Each number is 128 + 24 x the weight over its row's rms, rounded and kept within 0 to 255. Layers, rows and columns count from 0. Numbers have three digits each. The size before them is the row's rms in percent of the matrix's.

# layer 4 MLP gate, 512x192, rms 0.0969, rows 339-361, columns 96-191
116:085113153140123122114171106107180137128103098113093092157126090104149130159144110156145114119101109128080122156103141139109119081126112109138130113061136122141162133128128124104116112128120130140119114182111136125110115066141122127102135120165127128144127138124107099145135144143141165169
098:138131103105102104172136184127104112140078125104160165099149149145139133163140127134119137152104114107135152182147113155133107125140136111127132161133156175133142076122119082114087112105101168140143111117118102153164135119138139117140137142177116125157135145108122142133139119117110126088
096:098099104113162136181156138153099158110157148127124133161131120140120132118068133107121144120114111096109141109150104176145139139108163109137106157117125142134141140087137101152101099165108114159123116129148121092160128124128099103138145125162068135145133102126135174107116098112099144133
098:106128147106163131138167115069102128127141101144069116143107087116130126106125137120148104080113136100095160111099140111170129170141161120052124106145136104114099101150170132131141134129106101150069185104134157152097149125159114175100131146107115080117118100133119103124126122103118110086
097:098138114170119116127130123141138129157126109104134151127142142127097146133130114142139114160140125169096112178127162109144125094175138133135123139120079127116134122172168157114144113142153168137123118142107169151113142139117120136123105125124095196086123169172124153137098093128141133097
101:155097064124140142164146179132107137107127151101126127144134126126102141169100145118119117135101132091103117120153141147115093090104104161125141135120117167142116150145151126139109115137171154151110155116115133154095101147119141120134133117155109147074101143135120145144130134119109144110
101:103138083149115101099109118165181136140139118133138102175120085139161142148116107157081156127137108144151152159103110125122119118094153125125153152112140117087150142121114157070131151141146157146123150140113120173174136128163126167132139173113172129115071120129104121143135122154146135131
095:153077133131113131163093139085136139090101118110093099107148113171092159120128110103145137119137114084144088144098175103150150170112144146175103160167121104136116071117162152142119124093132153092122155133121115134145121089111106143090203128127116140117124166123138109169133139147098104113
101:150104104112097115135143083143168113142132109116154138087165153138127173160085142150128111105149105141124125161172177154168116154130136112093101121122172117127111106098176155065074136172133115163111137106130119167181104164117124099125135109134146144111089139123140111139176135128166141125
103:142113136121135093128143091138102086129122126124118106146123111113106151101150156087137152138121144142149186105152103145125131163190117107126173129122157120095105164146168115140114104153159099104116117124144151129133109107176085059146127150161150113135118115077114157156150109120131145110
111:179143112061120108113139136114103126147118129158141093167131106145086155142139134146145086107098134142088093158161123165124156171145141113058133164135131086124137111130132138105155119154140133107144126109162137138110144136154148091142088126105139137114109157154097146142134105069124164140
096:158109118087145119108136129181146143153083107165132153088149120142108157132098129120176139141121112149129087147131116112087150138108181110093136125177129088136145109103117128113148115191116099089103110123100116128140122120130087148112155142126139096100102110143129118182157095142118143101
099:148160157134104149136137121084114144106094122142116147130150137094180159155130143130169171144141165094114134124129123136124104127130068126118155123144093103112115089159116141117151137113108133089136149096145160158106126107116092095115190157137117105145147188118086137137095084159159175100
100:109103139069130083126139108136095098176091105142141143137129112128127198117166131092150090124171126152117149103097143119109133116134159121142163144109097137114128155155116185110114148121145135169063124138154184117162094139135118125140108130083162112117120140128133091115114110099130151158
097:130163110143119114155129111149095106110154160132124137145158133170091118133129128105126126142101144136109112135152123132124146135155104115074115202171135077144112106101088074119135113162118163154117193132149135129166150160120148142159118111171115135140109155145087177091127132122096139129
101:155143157135131122137138131140112067107114115156151174053126169132126126120102105102149124112110147139103135129097073101151146130157129120118168153153124167117127122135120117165151173161122167111108114110162154118156169114166144120139158165080146089145147132120117103109113147131134166140
109:142141127098142087136119104156129112132132130117166136093142114133149137113170104146115126120098117141112113121143106148158182064112139143129063161116137112157107117120156128128119085141153119123120116148161095114131170119170118125119085164143119130156109131104121149164151134120150144095
102:144118175120133128143115157082108101132156150123101186081109129121084116147078135060127164128124138107104093128129134127123137128139135133141120156108161153100101110120141144146145115134144124114126107123107163116108085118145089167129130106159120109127106097143153123122136123101098147140
102:075159133134136125131110114165167110091163166081131138093188095140103094125105130165143137103112145157131134124113104133146158103121142123153095133174128087140147183125137090134130123137094141133142172142142115145122124127100152108115146142152128093109124158140132122112157143104142121119
099:134110159146178115138175103179140175139126079112111164113133146115140104136147155110165093127139116139136107156138113136156147102129147110102101095135119120125090113096135123122146114162165166155120114140149103127116111124114136134106123159132106121085124120141111147136129140124087145126
097:154123136128143113144127075148146141137151105163128110103104142128121152151155120148087158106127179139120130126125114107166117127125132136093108136117132114087140144186130117150130122152150177104081123114156160161137144099131183127120135109152102156128135160155127137143129133119104120101
102:142138099130124097175113124140127099115086135182129125131156163137161119150175174094109114176086118147104167167106084128131131180141094154138105123167165138128122113105121124127125136159112161120134151084111107122131083091108158095127144136122092171170110131117124160185139107109114162116
104:099151140111127123160122133108119125136113080101146112149154117123106154123137124133124113142115136120131150127096124163124108113124107129130147165107137151109100145129165103106124131163113140141118155125158131123152128164171155115062156160167127129110123101112127155129150112142149139135
# layer 4 MLP up, 512x192, rms 0.0972, rows 339-361, columns 96-191
109:163129117150118151130092151137080102111119132147162133119105166149134116092143099093083141138165147114168144105127110141159137141139112176151112132153137096088126152124148142152166127124092150110121113110123124108113152169128117115149107125089151124122138091129135113099111116147110100075
102:141088156106117129127106111156122116118110103079124118148121110119088157116141131129126140123101180090119132124090130138104129136147166103145143071098140102130102147140111087142120083176093133117147127165096124153102129088138104126169125098134128145145096101156133117141099148077087147145
098:092173127127114121150140122133144115130116158111129088130162128128137120154133130151119110050121113135087113122103127144112130081135181112111092094126116116171122144129159139126062142163091076118124125153152082147097142136083114141176139118107119115127149138123127118150114092128111136116
096:108144122095119153107150108142090152161121148140127171128123106151143155175118127128138119127129135142137152122082099144146142158116159144130136111163120160205126149133150083105136120144097124148155123152092103131163151115152158117110156144145109105118152142119161176100094120170153128141
100:130124102127149129117105099171120120144095123091128134118184123105114114107093177136101128134113149127116173141099141173097125145083106122119153167117158145090127151139115130120099077150103111123119106163104073103195104170111145110124130116153126114113144174085137143105141126146104129152
105:090131123152100157072107132117091166148133139093127120122155144088152111146126120108194096118153083144094122074093092151157137091150162128134151149143123103108090115112077135132099143143146098136148151100128166132151103127123116138153147102110100110099123101155133116116146066147162120138
102:141106162163142130146152109165100140112146142086105132114162116139109121130096135058129116142160146083126098113122136121128114139109075114136143131116160171106086173126121100139123132140145147097121142108141155083126163159154126095113158152131134108089116128140089129113153145140059146149
096:119154148121141150111151146124144161169181146126117156142112156079124146140134126114148128113098105154097184108160097151107106087169109123131125103066108149114128136131121089127101127128144099145069154121170139116079138144150140101143129139143124134136145103161098115118124092102116170132
099:161150159174098124119137079137120111116128080137153130151119187089160060153086138174127103134155128159151120143128168106119131151104140142117105102138157122156135128111126107111109111107123106144161139120126095128155137134118096087132108114086146097126130160128119116146115121128184127143
103:120143079182100080147166154153136117133111124083110102135147128187101100103117125121136144125143106148133158131169090157169141096143157103135148109143107133111149130102130128129130153144120101135098090149125152133148133120151108126153123116189110148137106083127144147142190143099130098171
098:144156100141162107122149160132124142164154137105130090175179129182113096099107129140103097090120118120118139176144122144134138122149138143130150120139139108113094106140116128117114130134100163079160190117157127089154104147114149114151120123141117160122122143149143152079109144136117118144
096:143127117115117110100111133164098095146077104169173147108103113151122121111124148178136116152136090123114045105142097118089134119090135094091123117188134121148165151123137140110120125192104107108140121131087142096129118118132109104105151134101144093118112127145128115147138084147175129096
095:148161168122132126129136103122128138109170057123163131127082105108087157123107135116127148123103143122143131142152080112170141094088137154114154122122129133143092147125122152126128076101140116138144138129172176139162117140155138168146127159115166101126131115118135142143083085125175147107
094:150143148111171148129157099131153167151139117154117111094177151175133128141109105114126084114123175140114163141100158171177148150152176151134115192143136111077116116117155127138127131121138094126110117103171121093098085165129160105131114144105143088152100123098105099098113121089114166143
095:116123142135167140148096149167189144115116124117076154128173178146120132115093183104110115117089161141133160105122115089175152113108107099143126161092125147126106170160140128100155118155130131100139089139101156132138131115118111165136128125091113136129124084143135111093081108140171155114
103:158112137118115125150123147146101166118137152162111147118170109136101141075139083095115125136160174108105146119110117107123095172116123161144116108134130135104099169142102143152146149128155155084130162098099153119105106110125150139124090139177109134106079126126121112125150136176093137128
107:172124100148136120101155128141117112134184110084120131110135120166152135123146179113128126086132130074123141118128148157118113139128097070093153151076117136129140176126119144141109159121146114124124099154120101110121083108138144123178154140135133101119106104111085134171109107095115119143
094:122117097176146118134073120108077126130137127098123121099087159144108082112139109150093120118174161132106082164088100133118110157114112144125122116181147161130170132136097125146125084138158084126161145113103127172166123118146118095117126105125131062090118149109140124116133114134147111113
100:132121147137116094153121162132133096152128127129113122159140133122169169113121154101144134122141145095129161110108103121101113143072146123116110140146137143133130140105076120110148065109108161128162109062131114164137086153110096093128104148109116141110141067117162107140171129116129155118
096:126174122089142147117130174137110139093096104129129178128102101130166138124123174092109158134122142093138097146108120111102134117123154125133175164176132147139100088085144142090140150079099101168147114141128126116118120140112125176122158131116174076174100105140083125144141169106163138147
094:166122148128104108138138132132110094153101116098165127067166139124160140147135105140099145113138145132083132159113165146111154143141148147135151113157136184133117111123159111101130097115165134168177120137093108087150161143122114080135091157122114158109140169105182152108137110113129126184
096:130180106122114096161148139104118133138124138128138123108078098162109159070163149165158124117123174130100133130194094159160122128116168085127096159145076120111138139156153113139158107112093137129134098183161133126112172141151149111140110144138137094142152125141105165113108131109160134085
104:121113138135119099131132185092117180141143114134107111133135149141083124114124112108136124139147124119130138105104118142092041131127120156128156121166098120107155114103096120133119135126110121096121125143122141167112161133112086142156156137164130145091091147101113103091105157179103152160
# layer 4 MLP down (transposed), 512x192, rms 0.0951, rows 339-360, columns 96-191
105:126137153154139138140157091127138134119141121111090136143111144122135139157114117163135125130120111148071123145089141122128117084148129093147130086075134133143126115124129147120111115129110135142126114184112142134127097102116137123100149120155125123136118151101112122111124119129120160165
100:107118112121120127128140131122160121112128141129112085134125110179147195099144127187129132115163144149110127130145126094141147139145132115108085158190143140133109094132126154119140124118120125160069135150150112120144139103120101109118147179143119125115113123113149108099124100138116118099
098:103130128106121100144089138084133106138124169149165107116132121167154134129104144139062172110152119113145103139106161148127097152131118082145134176125160092122117145087145098159122145147117103118070115130128125104143173119109153125120136141140137128125151161132110160168150130162092107097
096:146159124131121140138141108146189107149091110084133184120114141070124152158162124105102117105131118163155130104156138127128125115076130139164154155103115132115131136100143107165145163148135141115128131120123130106133134139169155141158122125170088093131138119086150170162114124101102115154
098:164136117148104083137107124135147115120124118129144154092160138147164118094156076119169103162091105131147131130113141143125121069142100117173127144147146114134114103131130132134118109136093124102132130153130171130108119148120079103094153091118155134141127101103148106145148089126111149113
104:147102117178129107122125068146134140118163148200169109136100091137102139158111112089146090098138142116138140113114101137135128115117117109155115067136137121088133108139099152140162116123118108139097105144145137130148150144136109191109076119131114145161112096142114070115106167145142128119
102:053157093146128130121113142122171085143108121102130113145113104119157125100132098176107174144102131144143119128136124153120120130094150152118106100156107126121178164111147152076115156121139138135129136159110089131130129100140148135150123139132132124108109136089133102158149095150150145092
094:154114100073141128120088119118113126117145138130137113122125131144106139103125155158122134120148108129181124129101148127146157169130154159128130145175171098154099130138136139127113146139133141130150168117075117143149131095115156115108180143102159142119088121130119136128168130164105090086
102:110171137134119132145101134095125090134115133125124139112113160135116124087177116125110104153162136149163106100132104136106118140144114148137127122132091118141115121149098154161183146122104124146163091121102122093075157128109125125159130133127078125127163126156138130105108093082125088141
102:077146103092148157150143131138129127125155159144124085142097146143179081102182164109107153112126123118146189106132122150144141095169132165076114137139120138135116152121121129151107132117155134124148144123129167139136108094140090130126170096150089097167119142144104157120162125160134081102
100:129148108120116097081174141124099123185116162126119117165150104148096145133190160118163103102153142170140142151109150151155129158140105120081118143124129162116120163127145143159128137109082083152064130153103153124116107154152104164135131145119138125116183142153147121142118127115106132128
094:114129119115174083115092108111159130118111127153151152102083162122127147121113132106092150108134123086136125133114086132104119110079136114123157208135125130151152148154125178117178114114110173094138111124128123105096104128155151098117151120163078155156111177100121149120123135112098095129
093:091173112131136138127132179166200149131111107127126119183108108165168114125132136121130148103123106110120112124104104150158102099121146141145095139118173137107057138104161207088132127117090119114141112140141105161108129117100134124145154140124072091146118163108121119136137133156169109142
096:159142102119147122090147119100134150121114129118171103163082143126117151135201117156144112119148077117141138120124092102113150157167146129133102109140109084119122132113165149065126144126138117139093122122132110155143112158082156098117096145103166119114120144109124087124105151097182190136
099:142145153163067137174074154113161127090109127139144077136140163115119100112158130193123094112107120111162114138103076097102117154117156140156077077125125115132105115138161138116120136175137099163146153117132132086110109093132158116115120153110143148122116158101128093157128084164135131122
104:080111143139155070134105117127147113152153119116127138125138126089103108116148132121158105133152145096134128124153120145071147119127146101149074096122158134112108132140136143101088101097104119145116104131126120134137150135152147115139156140156185045152166123148166162128134116134143130146
107:137111134130134116131152131133125114124158114177172120141092135079074103124144099113146170119119135129175171162121118130135087144106108120173103159087156157070112108151091155159114160147099131133096151172150169148113162128192113099102132154122174138152099128127141133163108090148134136129
099:153127141128185142139128119100146117126181169148152164091106114121095115118101130040117170127121166116096139109113107127131108121115122144112145128111126141114117137142104109153117104101128113097162118099165108144103107170127099116087141144115116121154141150093151163081133138099079094151
099:113070102130132116129079120127123104163112165090133155149144145143129128107150109133116137105122131078153167137139141127146104118125149110173110128103129140125083137130149117112156094141146164099132138092135112121149124127113105107144167085102144103146089167139093133103116118171186132114
095:101146132085125097109107152168162135130181142182159105138179108145150134162161124114146178105100152121117143130119151137128119097115131149114164151140079106174168141120138155142152120140135158147092131152143158094186141131120184123139126103138150124156132153135144136093136107138067120098
095:113132108142096137139138160126120114173128125125104135144111119118183168188104103128150167129131118129109117144155129113115133132121132109104136136187151087134132065163129106078124122121146179153135133088125134101146172121155145121080111155099128151117110116146146133116144097155129160149
097:129104140097118132181167157112148095145117121151133104131118144175142170094103146121115107126122148082154092085128087129135156136118125087150134150104077093134110154128153182133077144116113150099137105137182122160145135132093125126128155110132134124130095127117132129154126107148150135160